config = dict(
    num_hidden_layers=24,
    hidden_size=64,
    num_attention_heads=2,
    num_key_value_heads=2,
    head_dim=32,
    intermediate_size=128,
    vocab_size=512,
    hidden_act='swiglu',
    norm='rmsnorm',
    norm_place='pre',
    norm_eps=1e-06,
    positions='rope',
    rope_theta=100000.0,
    rope_fraction=1.0,
    qk_norm=False,
    attn_scale=0.177,
    bias='none',
    tie_word_embeddings=True,
    parallel_block=False,
    extras=['capped logits'],
    init='uniform',
    init_std_qkv=0.0534,
    init_std_o=0.0077,
    init_std_up=0.0534,
    init_std_down=0.00545,
    optimizer='soap_variant',
    learning_rate=0.00871,
    lr_mult_qkv=0.4,
    lr_mult_up=0.638,
    beta1=0.95,
    beta2=0.95,
    lr_head=0.0171,
    max_grad_norm=0.5,
    warmup_steps=200,
    schedule='wsd',
    decay_fraction=0.7,
    decay_shape='linear',
    final_lr_fraction=0.0,
    batch_tokens=32768,
    max_seq_len=384,
    doc_mask=True,
    train_tokens=115800000,
    max_steps=3534,
    dataset='wikipedia_en',
)
Each number is 128 + 32 x the weight over its row's rms, rounded and kept within 0 to 255. Layers, rows and columns count from 0. Numbers have three digits each. The size before them is the row's rms in percent of the matrix's.

# layer 10 MLP gate, 128x64, rms 0.146, rows 91-127, columns 0-63
092:149146118077146113139080161060116118110139152146077084106072116146190130137115102049065149122126194077092109134103095130126157114113129076133164126139149165101146128079140067142115132160156150
094:174156039135144127121170135125141137080116105140110090122113146103099074163148126145118146167111115172119110035136160114184086156172154082136171167127155114191066150122092122145136133107141106
090:155135152154141120108079070188091162105132110165182130092097143135083137120132159145127109143117093158131077173147133083123134134149145147059129080106163156051137157098117152175131182190169111
111:130129055104126118086125124160172078152102110100123104093137102170154170160117092130134123104107169150154105135182071116141141144123138084081126101094146079106092188179136166171202134102103081
095:118130079046090147135147134177129080103182153120163140120121085121058188120184113176076113164172062112124132136124161150117126154104182103125149147157081112095104115123137094138159113136158101
096:102106137124133136090202132183174138119119118147140143097169148120121161142150154135138140140124073173121123155088196135111179186164116087099132175090102154102091106129082152108094213078125097
085:077081158135120122119093129070113111118127139071110092129157084174131182147111119163118053089133102130122152117160178195119193133122108085113171140127126178127182170095099117077132112119155096
102:075076122133097126170076136086090147131153138112136119164172138125134126149167167106095105131116116060167102163111133091128132118172113168150147092060163136131040105140094116180155056125135142
109:124082133155133108082115156104096179129146149046137098025123176118098130144113097115118128125192135113142108121082073139105158142136116162155140159170056132139114153095143129083155162151101093
113:188126062141133143145127157176144104132102092091120198140076115168162164097130062110184137142116110107131085188144137141130081194150062123168110142100137138156152139140091163125132178125140116
113:133140149179170157153111141153188044117096108161133106085143115126129085107099152071088109124117118100093129063081104114144144114078103188130102143115123108142162166141103148107204148174163102
092:163123117102122083155117111081116104149181065131112120122084077196147105157145153134092103141177170106179135166163092142083117167167173155139092109170104089155139113124101106116186149116193137
109:118103089142169137133128155189132080103127124092195124134072115147087103112100153111084085127136108102171072192107134150183129098129147096158085113069085150165102078137104114135182078123117125
101:165099166136077175128104106090138129116158213144100125147101155123072169091176152120148092080171092095108158119166093127125117190137148143132174133157141133107151164073147130182090180152156128
101:151119071131089103092124137098033174114151170108136138097159187166168093131147123118103090151228152096141151130110130075117116066103143115105134163145164102101112128093089159109136137108141129
102:112081140070105147151077148152164150134141091141096156108091098209118116099129130148150137132129144198092054139154128141169146137101105106138163103131156132151102184097065056134126102075153141
097:143151166084096149077111143105124094135112093125155129113062128100134092100095154118103088167090118087113107108143112110143094043096196145085044158103084104131089147142119145110097115070131125
106:089141136187078149154069123081123130186136090097175165116111188138104113130202161100118158083133151134186121092111149155147177111094164108160125101135102098121184133120137114135123135141175192
090:135191128130096155125125138136157178122155076145162163143170106148129110065095112125128115101098095141118087150119168105126171040139125169102112102106071122109148143099172145137206094169158073
098:093133090115160068151086167096153149144137104181118115086118096131108049114058112127117096104100113115166142121132149104131118086133133109082132131147177077113128051090133082056079139117111129
097:097092117155190127116147105103126155126092135178099132094090178117146131150149055132084139086164176083124109194134165063105133160128153167140152173135142099112108087159127129129134181093103193
099:134166131136137121141204118041063148162172088112139178084149175161159167135112146114152083149106115072149140053129178161115107135136155176090132074142132119104153099119133098135124155138134123
092:150078150077118116125126050156131163099186142150147108125078146144102126110091158118120092159115095096094119057118113096143177117092110124123104128120143172164131046138100155187136112135177066
109:122108080104135135048169137117137127127148124160079169132143143158099188099144123135117145140143193109144074136156199107119143119123149173076111120128103137155088137094154167169057085158067108
100:172133182177147070160115133158110148128097159155182135138138108190107153161091126125085141124129117093143172118205131134201127115120173126046073122118148122133083102087169128115146155116099117
093:134181112201160154139221129161155103110148104140106104148117152157075162159122173141175095147169113146130133123083145067160111076075105105181151126084127113158133111120130116122182162100112152
098:138127142112174144099095149102098153170132084148103182098134123062104074147066165137098123093089153094150118134113080117183110117159153163141125098103098148170109180109174091138082157160074079
107:128117127089085138108172114139152068099129144143136112102102159136135111081184129129051124159136110145145121124104101155097102086074188075157097092149073082134123174165075101195155134132149092
090:138086103052081119110118192073183144118192132137136163115110178086132110092092156152154137127114073155122125122078117101133118103128135075173108157166076119116138128164107100113162110105128201
098:126122084044087150098148157146141127118147085123137140134087116158146166204152142119145135137157141091104117051149119161120125138081149141107118133182130109085134121116062116122202062108156077
100:173104099176118152173107178127100109130168086128108184082118123131155139171150167095154135140123123145090198129128157086117137198162157174130081157184103121113157119159132064173123103154149088
102:125168099134177152088149069126166153151124169091172183123128125081135151139139086119070105153162098085150131159116138156195156119124153133073214178103101120107143137109173119089082132112101137
095:118179095101151155152095086153125078111108078198104062104123183156144107198120116123151113096138087135088046127156136143105104175110154095146138138150164112148136084083132165113122121151153089
089:080090159112158162102145161058109162095135105120186174160099168061127170120142118094123124086132183157139135093128101114089111142095148156136127121051173121061115142132078102104113108104145095
105:089092103139155165089122143124154131074154169119139122098170120114143080154140132126155122131138146111169147184089105116148137108100107171085060091143081133096032115145061079094111088139117088
094:092066115116152167105138161116115133129133114138124111101096103157106126114111180144132113190100111169155126139097118136208163136179141155093098121109119114144166168065098117082098174024158112
103:158152084151097159086132114092123173089170152107101118100104144188151135155160154123141109102121086125110146074092119144148164193157062096140122128084135108210100149101158111157070135099180107
# layer 10 MLP up, 128x64, rms 0.137, rows 91-127, columns 0-63
098:144123087123114156150171078179146101129097132125140139160174117096098110124140147151190138144132000097133146149112120146122130139086191151142127151146108082148061119131183138107133176097099100
093:092118150107114066165113170169146094147134087171180173088168147165121141150074119147106107093121142186108169142125125121068166136099037114079104138164141157110137127146143167157152182127146132
088:123163119183092127116124095173106112178115130132170140122122134090057158104113130136113091137053097132138082117128123106063127093119079112125132061106160113119124140099120161130136169225158073
109:139157138140156093137130157107105108167100169116117076184082109122102176096065120131032093090092138121083140173122096095122140125111135121092104102134116147083137111114090089150115185122122207
096:146114129177108108142121080093150085119131079167152114165168150137133115113088148103112114114141138154160130088187082126067140083089105164137130111153125065140139119108108099154135196170230100
104:176098160142051095121094128105090085189167139059127124065079139104157101133135114120119102102152146118094145164086147128069099128130111109142111099088081147153129222141097149111130125141105115
096:102138162120119146113091109131172085113135173105129124161128109143084151160168099168187136157154145184145117143087151154190129143049144115102127103119206109089152120089099071123139168098064139
101:126149141076157115157174174143153105108146128141107086120072175182161147158098121086118158117162091089123128132141169082181134149163098148139122117127103112116210085096186184147103078172122106
117:091188083162127086123105092113111114186161071166174135187130127165129133152148141023164096101097158097089122146175129135095126118097107130173126129108133067140130107112137132125134142072150160
108:176150130129080107128119107181146092090161157133088118112110090114158132155070138139178139118171088122106196105077132114159145111106063114062153072142116153121139120212108111105130082118164151
120:125111093101114117080157095122118126146164139080108163153108147109169188128117060139156113117105118112148124098149124168130094090122180121161119095108158051113082157171098187094096098055115182
091:155154152135151121160122122165103117112137058144075102149124156139108057177145136048150175168116193138097154097161121189176105086127136125089144197129117120122131124150127183111164167120103132
102:183125188174132074128150100110149167166089080134128139161117157088134126154152134122089100207125094143097103135127143194098149154162098138141089145103177139137180114055116120160116176164106104
107:173141111106058150137178148121215113138159151165132057146116094091130164109121143077099131118087140110151138092119120123117144118148162115119144139147113081171089163139155046158083165176163135
092:116120142086164112130154193167117130096112073090117150166078150127089158102181126113139154135134145156120154091186154145100132099116094138122158108132163057132156115183176097123092121164095038
098:110146098119190111158123076149171113150216127108142080149117088125107138106106101161125049097162081128125133137119167079114126116074114109161173137144108104097111059121081098093083093115146139
097:128101093144086079130163135142165079138176108107072078118082133098099082094132133083089141125128116129139113144107136112142147076203151128098053119079104165096123095089120131112064140076152106
102:127106148072162118124106120115131079095107112108167124097117224152078141162203134108099143147126107155144163117161143150131154218163174110135142170112103104140152135160176097176138108151104088
089:125152144120174167164112144140106133103168109135139154058161172103078127094103109116106123094087153177133075134095149117185177074132121159105168089151157144174186099130182137088108081156130169
104:144068154172151179127155172122179170151137173158156157139153097083183091119156118112174134069119090134143146101117080130157096145172141170103151134161087074136112062166135116148111127123180103
104:142129138129123101079155138108098101099163126196087118208151174174081205137117187151156081134079078141182153104121129139121101131117104134189096119097078167131116120101110118149128168136122121
102:093114089147072098154116199170137095096138089104044153105125127090164103155121136149122143148104131115178125148102085064127154169108107146142135171136149094144177183166128128147126090051132150
092:113083118205154090121122132128197081128172116144072105164148209125093091137148120095175125117142121151163082139105152136102081168108136105112131086126100115140150079107177142116088094159075105
105:115139136119125146159184164107190068168141098152146134114153092182157140081064163157114122160146151134125091096175165108103099136181147136147104147118139091123065119152145207095109192125154119
101:099158117133110135111166120139089118128134152098132119177139141175140154160121190160107107095121125140096081113143128170208130158061152131087146148165144107121124183061139160142191177080095184
088:158140086213149142102141096120165113165092146111099152126159075145076105085173141123139129199148175126122114121114086090126179120154138146166125145140157123176146147108074130096201167137179114
103:117133103116099116108171140121185109142125102153095103144172085134184150082123123175137125083170133242135100124108143147082137111070126050114120149186158100080108136105087150117136115133132120
105:138109117129162096096131101183117091143083107090161139170120127057096092113082099124101083131139115124085163105105090102063134084079105145111136138117102186130171091130146128093224162141135118
086:102124165075071142163133130097139150107184140103073145123144167108143095091105175179117120100114092104117114112097095095143056182151142118177100126123106168119149078148087116106108131119116222
104:102081154140121119129088116084120115107145125097103101087134059113152082092144183122107102130147178138114123148140080145176094107141084084087203143153199076164151182159145101089114113132115102
093:125170108095142052157113129155142148136087170133151047121101135119147110091102137142113108188120144110120076092167156138149129076052087188180138087105128104138070175123111144129107126111107151
100:154128190107117155093146098132169146132137188137120055124124116156084139136202162133128134094073112143157045162135157165119151155124136116161116142108138130226115137152130122172173140153103162
096:155145206146106115166135090067095099133135146090143101159155119102101085209155143143105151125158146163052173111092201115157117140179147133135096143073112088133114146106115159160153115124148117
089:112151111111157125157093115149128104147136138137148111173154095170098134069088132145158078142167077077063114147131158145120193164121127114081145124132176088174197115107177133209154106108146118
094:192105116112063105122130104157133126185150078099119160084167159067156139112111158150112114099167153135073152077126153129108124119138161064107169096135091186121118171160139082167154126137072148
100:109115103145116184075186138130103116099156076128201156123165213060125109133163109145110143188121128122155132144117157075135135090093174170089106123170107081106147114118139139095139135076119108
103:134110165084098115122129101035142121121164118187136088156171091135125130127114138139199080130145148140231085113155181098135146164142090123125175166119101078144154148102112111131144095109132116
# layer 10 MLP down (transposed), 128x64, rms 0.202, rows 91-127, columns 0-63
097:138194140131141158081123085091170110177135086104140069140153130132186176132112133198118146171167134135093126118150101138142107189138116154146117176086177118125136167117148152146132199185138172
095:162134119140114106171072164133163086135102127144118130126051158084105157150133141110165120082138114139141126143126178151111147139141044109106170089134158137075151111144092121088112190207189145
095:131172131110094132128130125097131117214122102145106165113174163110100124105073130063120083062106160059116121094153116124107174151123128108163077176162148142124189147109137163142091071154130103
107:171100215131118166144105067162114165110148108117070088143122145109143144075137121171118128169109197146124088186109135129109136129127160125125122177156130061152096145125182173120140169182127101
099:127157115087169133146074100112173076162177135091156076146169137120139110131089129127142166101132107214147131096134106127135131105140211156081125107154120152093105060130173115183139162114158162
105:190156128184170081223143146179154173128170085167110156150113084138085137083121139096093143215138129142125131146164141133149144136144152143136098128122106153136115126113082134144061126140136081
097:180064119120111114084147118083104091176143111150113146163127134144109088066132160100109175107188096069116126127154104053158150130162158091130107145067093091183079110142147127101107129142132156
102:114184092119133128107116086118138164131101161070090179120110098141192142186170106163167125131099075145145089087138117158171126161102162115168143099158097105093158152093097042088106124130106141
100:061122103112087112100083075106148183163173085118152158053113152112144122119106119096102086134145158105165113138068179119154145125151126131134085106145073082152156154155081146178112101148173103
107:173083202153145118106175114119137158099099073155154112107138078137104143144092084168082119156116154162147102154152112087088100116137156137113175136112087085088075061097180090154135155133128094
114:126148088133129079097099145101126153049107138051165062184128160138117115141100146121132073183104128126134100137143100121130175118166095109114099134125108172159106109181118154125174191073146164
096:200117134162146133140135132111160112147167134136080201150070167150069143116096117090127122146091121137074167112082065198112150124133133129113112114146125082173081162165160140068135150099129156
101:111157117135161093131128086140046097130131113138086167136143088121068066072140098073114132187191110114141126145062132095165106076125154142160153108115134095149156091135120140111085132113064121
105:090148136142099149123148112149089080090134151099139127092156110125102116153134135121119137177204083108141121136181126073097198131132142104185127113116145096102100095140154179107115110009103115
101:086129178181127077133172169160148151080148075114128080160128152149150152127135138104140150132146060164116068111135183194167130132120169177135079091134098161066133086139126126127117137099093104
097:164093128079097121141134160166134157113149175088119091117134129186102155143176158126129164125155150123142166101116139166169117157183107097029062103148207112113091129142155138154124148152098165
103:100095137083142142097161113157119106075145115096125114195135149146089126115136078153094125091127101165101145104121181100116108165116061187151147191090112149112150125037189113160124158103142131
106:128166140131101191137166121138172165132080147174158169183175132200125089167213103148106145118084125121171106124147126095137118141125123136187178124096098111170128102120179101126104177150116110
095:082106166137194144103172137123088132141122093139161168165084105168168116170142074133156096130207158105112150123103145133109096151172151027096156120091166159129114163159088118112135121126126141
097:098152117142110135187145102146125109156110212095112142190153190128119133156065069142125088141126112133136146164149138143148101187106130088136174136089104070085169142054099153142157145144112137
100:125128134112181110097118182125135140115104106108077154139111070190126078110168125132167124209117138171158154211124075101137094129153149110140166190087110154100122121092093132086092149105150125
099:124059071101122075158111093130089152144109160097179109125161135183108127157096145165106126105145132137118103113105129117068154094099162096168150089096133166136070119172112131124178187140123209
096:146140159126168118134077100135115183097157112160149127116114167128142162122167136129058126179124136135174129116169154152065170111135149053112188088164097058108113104129184161151156090131120087
102:134148109124119130099172195118189114156153170104121059076106171103090139122182106134134134172118142173121169095115115131156100152157115112174193100131088186149173125171142117100137178082137100
092:141125176136158120129169136123168113146169077109138157127124147073166137145180083062112153109089121087129130186107090076147144125185087146154106075161098161152200152149117175134080128129101107
093:120120166111102114100073107129128111131219176174120164169115198135176124161163123113139137122116055069145118153175140116142157117143135112050140091164166119082125129094138167143129103092151124
097:095142139114156181096107092161135150185125073062167147085106112089140115170196156094151068122122102105142144126114135107096128098155093127116129092185113122125131049111186168141115147180128119
099:156179129091107100160130089142117138119154146119061140138173164132116150141182124164164117101048138143094080108203135168182094132167181137089152154147165187139121130130158150131143177112089123
090:153128134169191124102088079148078110133130143156109124116117083173126154167125121084148091104142159104090144123140139150125194128155123181090147133160196120120066169086138156176108090129158049
097:150084088160131115123108102158109178080124161118096091154101147140131110126172101066099108135143081168106144102181095173098107198098123129133186133115136143112117163095161050151105166081162093
094:161137122159167112162142166064106177127133096146117109095070172177112163156132148156132146088166135152097172162161120129092158181142200136151133166151097103171119078136117087143067118167161101
098:190122113157138104092138172125179131130075121114098137056085153150131159087155087155129160076148109143119084165167130126134093105113148174144132165158136091112093137200151096102142056133072111
094:144151102046106135151161115170128143124096125109065075146174165076155072097154105093161123160139179053121170170137163127118158132153158107134155080075143118117133136169118153140082126106157140
093:143169136072086129149141118132160158135200124154077130105159102083134075162158128156123141134116099146104154127184191134066121090143097115131125135175177095173133114130093110132167188143161199
102:186149136124089100129177089107135111103099079090118186085127137122140084115157200140175132089139123141070154109116091141086147083126132135142127097093181150174182101116124159069097147177165142
096:127115127114101137136097096145123181120133146153134099175155089112108107106140121087106079100112137201095116079121183133080095139110099099159108095137154133129115137038099104176073103140063062
106:088123147112133143142130142072150146111134100116106106181145099143117131094156130101117090108073153128189074103195098168173108085114146115133082109129123069130129073070136102202086120109152072